Weights of a small GPT-style language model, trained from scratch on English Wikipedia.
Architecture: LayerNorm before each block, rotary positions, no biases in attention or MLP, tied embeddings.
Each number is 500 + 25 x the weight over its row's rms, rounded and kept within 0 to 999. Layers, rows and columns count from 0. Numbers have three digits each. The size before them is the row's rms in percent of the matrix's.

# layer 5 MLP down, 64x256, rms 0.115, rows 0-63, columns 224-255
106:476495464508490504475501540466516487467506530522505506511529481498493479500532467475533491508507
092:506518489467501520485466488487536501518496544502503482457462508493511548500500487465508564526484
102:503529518509478494488510542508469529480473467489468533484514516495503503500486483499456487527478
108:511494483504470541513529530492538529502501572479487483498495516480527505500509494503490468474495
096:490490474499518493489479525532558494548478502462464524509511509499526535500460482510527518525466
093:458483518484493537469512523509512495501460499483519525498473470489568453500562503456506478510494
107:492527501502534512504534487498497534475521538487514462553486483508496468500489518485450568490507
112:511500489504435474492480529476489505463481484547515531480526500524480479500524489588536467546547
101:512500539475525506489540506505517485517496497499497530494536519472515508500537485533532487490545
099:463511483554510497504493494502481513453508452514489464493514480511491514500512505491481521508519
101:479495569499441543488465501489503528472485514491476529501488514508505486500472519501490466527514
101:510514553514526542490492493487510464544498492487498492480503517523528473500527527482518478502536
107:494494538548477491496490503487521483502510525470522459515491502477488512500523540489426510468506
105:487490462462471487481536508484469502563512499512491521539486510509467512500473495494523520509562
091:519555520494491501534519493535524454514520469508493546522428479497537549500493517503507513465505
110:491502491511461502501535508493492493485516479508511526530524478482549458500537527521492546523463
092:492497514480555458516522518514527479502525475550499525448494497476459516501518489536526487499508
106:513487521517480520492502554492528500513479505499520477502531505496478542500515510498477526465526
106:492494498503514503470497513501521503534484477526523541437532478465502533500489494451495521534494
102:521512450481481499513500488504528503568476466481501528489489521525481483500505489482507496520448
094:483436493487434451527507468524537507473521468488525534510446496544497530500483505513499473511530
104:494521482513470458508560497526502485558502503536470489485488446484481469500491456529472524514504
106:500504536485539512509501467508498518490513457555503506490489518507492487500520495498460491482485
104:540513518519481496549473495492461521426511495455503544576496491497478497500487477491508486459520
097:462527448536521538500519520471496487487491431518490521523511503485477476500503497558516471481512
105:512473488525492432496534483458505476526519527515471466459516479497512474500451527492491489504505
093:482518471502507514504540476524447487433488473485501506511512510515485521500448544498605575521490
097:500525524502504482496513465503505488447498502480531441510437453511526511501474491523524480466500
099:506550500512496545492494465454472505466494537526504504529537491519505456500510497471491521524456
090:526451460513524495560533495501485482508475501502503531459521527467495484500494520501438534447477
099:476499455512524509485473508476516496486487507508489514437483488487527477500468482519513463514463
097:520482531537492551506471518482473480467476519525456529501488521500475485500535537479518494497501
106:504491477464557499471497493527550541447504518459492497524473487524441478500480521539511518443531
095:468450505566509452521501492483487513471471521460499497528491483534531468500541509474526536499485
104:524524505488486491492503472455478489465499524543516507482508468467478462500484496533504517512514
098:519490501494512566495488517482445481512502505484485532489519517483501512500521508551497498516548
099:496518550460524486485475457534514497535494487475523534473511461494491492500502507485473480492491
100:506510461438516514481475482495458519492508499505468483501526512487470476500541481471496509496497
098:499491468502479511499537467477563524517512500513525478567486514517523523500523478524553490460504
100:475497498534518466498505500478521470554513437491489459500477518492517450500484542484525477490502
095:508528515491521525490460530554504523478526482519494506475503472491506482500454527470528506509472
093:500447515517515456497530492497469486541506499509497504456465462460476498500519452490490438520506
103:511490503492445490501447488514491492521505483480508452506491473531502506500502493525513461488476
098:514536501466515464516535439516511525495521494479496463491534549496504545500525503522482475515547
101:501450527465474480483471525518556486505493515480466536524535470516527524500500504493497446530521
094:490489433479563487474442490498487500534508557483508483513484494508490515500495501473490450467494
102:478517524469512538521498503482467515493518485504527480471489526519486494500459477472447508503542
106:520482511534502494493469537539486491503494539511478511462483482500452463500473532526493512508491
107:508512544431560509511487523464483522484499522516487458506536538524465461500487475462509506525497
088:478450498503497508487531529543473500517491516471465489484490560508462512500507461485513508498524
092:460467521499531515495459520481547515499498495489502528546495482504541516500485489488479473521504
105:516471493498489493491454507512517466537515525480522496526529563501492505500502489476526504501522
094:480531511462487517482486486494505510501509487482491462499536490513533505500430521522476507517522
099:510507499479453506523518536508462494492510481494507489539515556493493502500466512488498526531479
102:512519469516510442488491500542463529519516480498507455502485538506514508500524532495481467499451
090:505484497509439512488471523537492478498493498495529509450465540508494536500499430459537502483435
098:512490489515522478528470467493524480545505527494535481522494458517523566500478527531514491478496
102:547468536458502537502515506452490514541493478482514493511516452490509506500459541479500507493445
097:503513489492563503534503476516501467463504503518506504486481543503499523500517491467521476531495
094:540463472508495478500507478488465539480517484525496528516461489510505505500523484518480470510480
101:483521474488522483496524491551513488491485511484508481526517483509489531500518494512492539427495
104:504512503493496507523525455477482489506508508498513504506507519476500543500571503489445530495454
108:503558528558483490523497521552501503522476508510495468459502526495561495500485518547521502500521
094:509515478560482516516520477481477495489508526540507490528533506508498488501505463505525529512500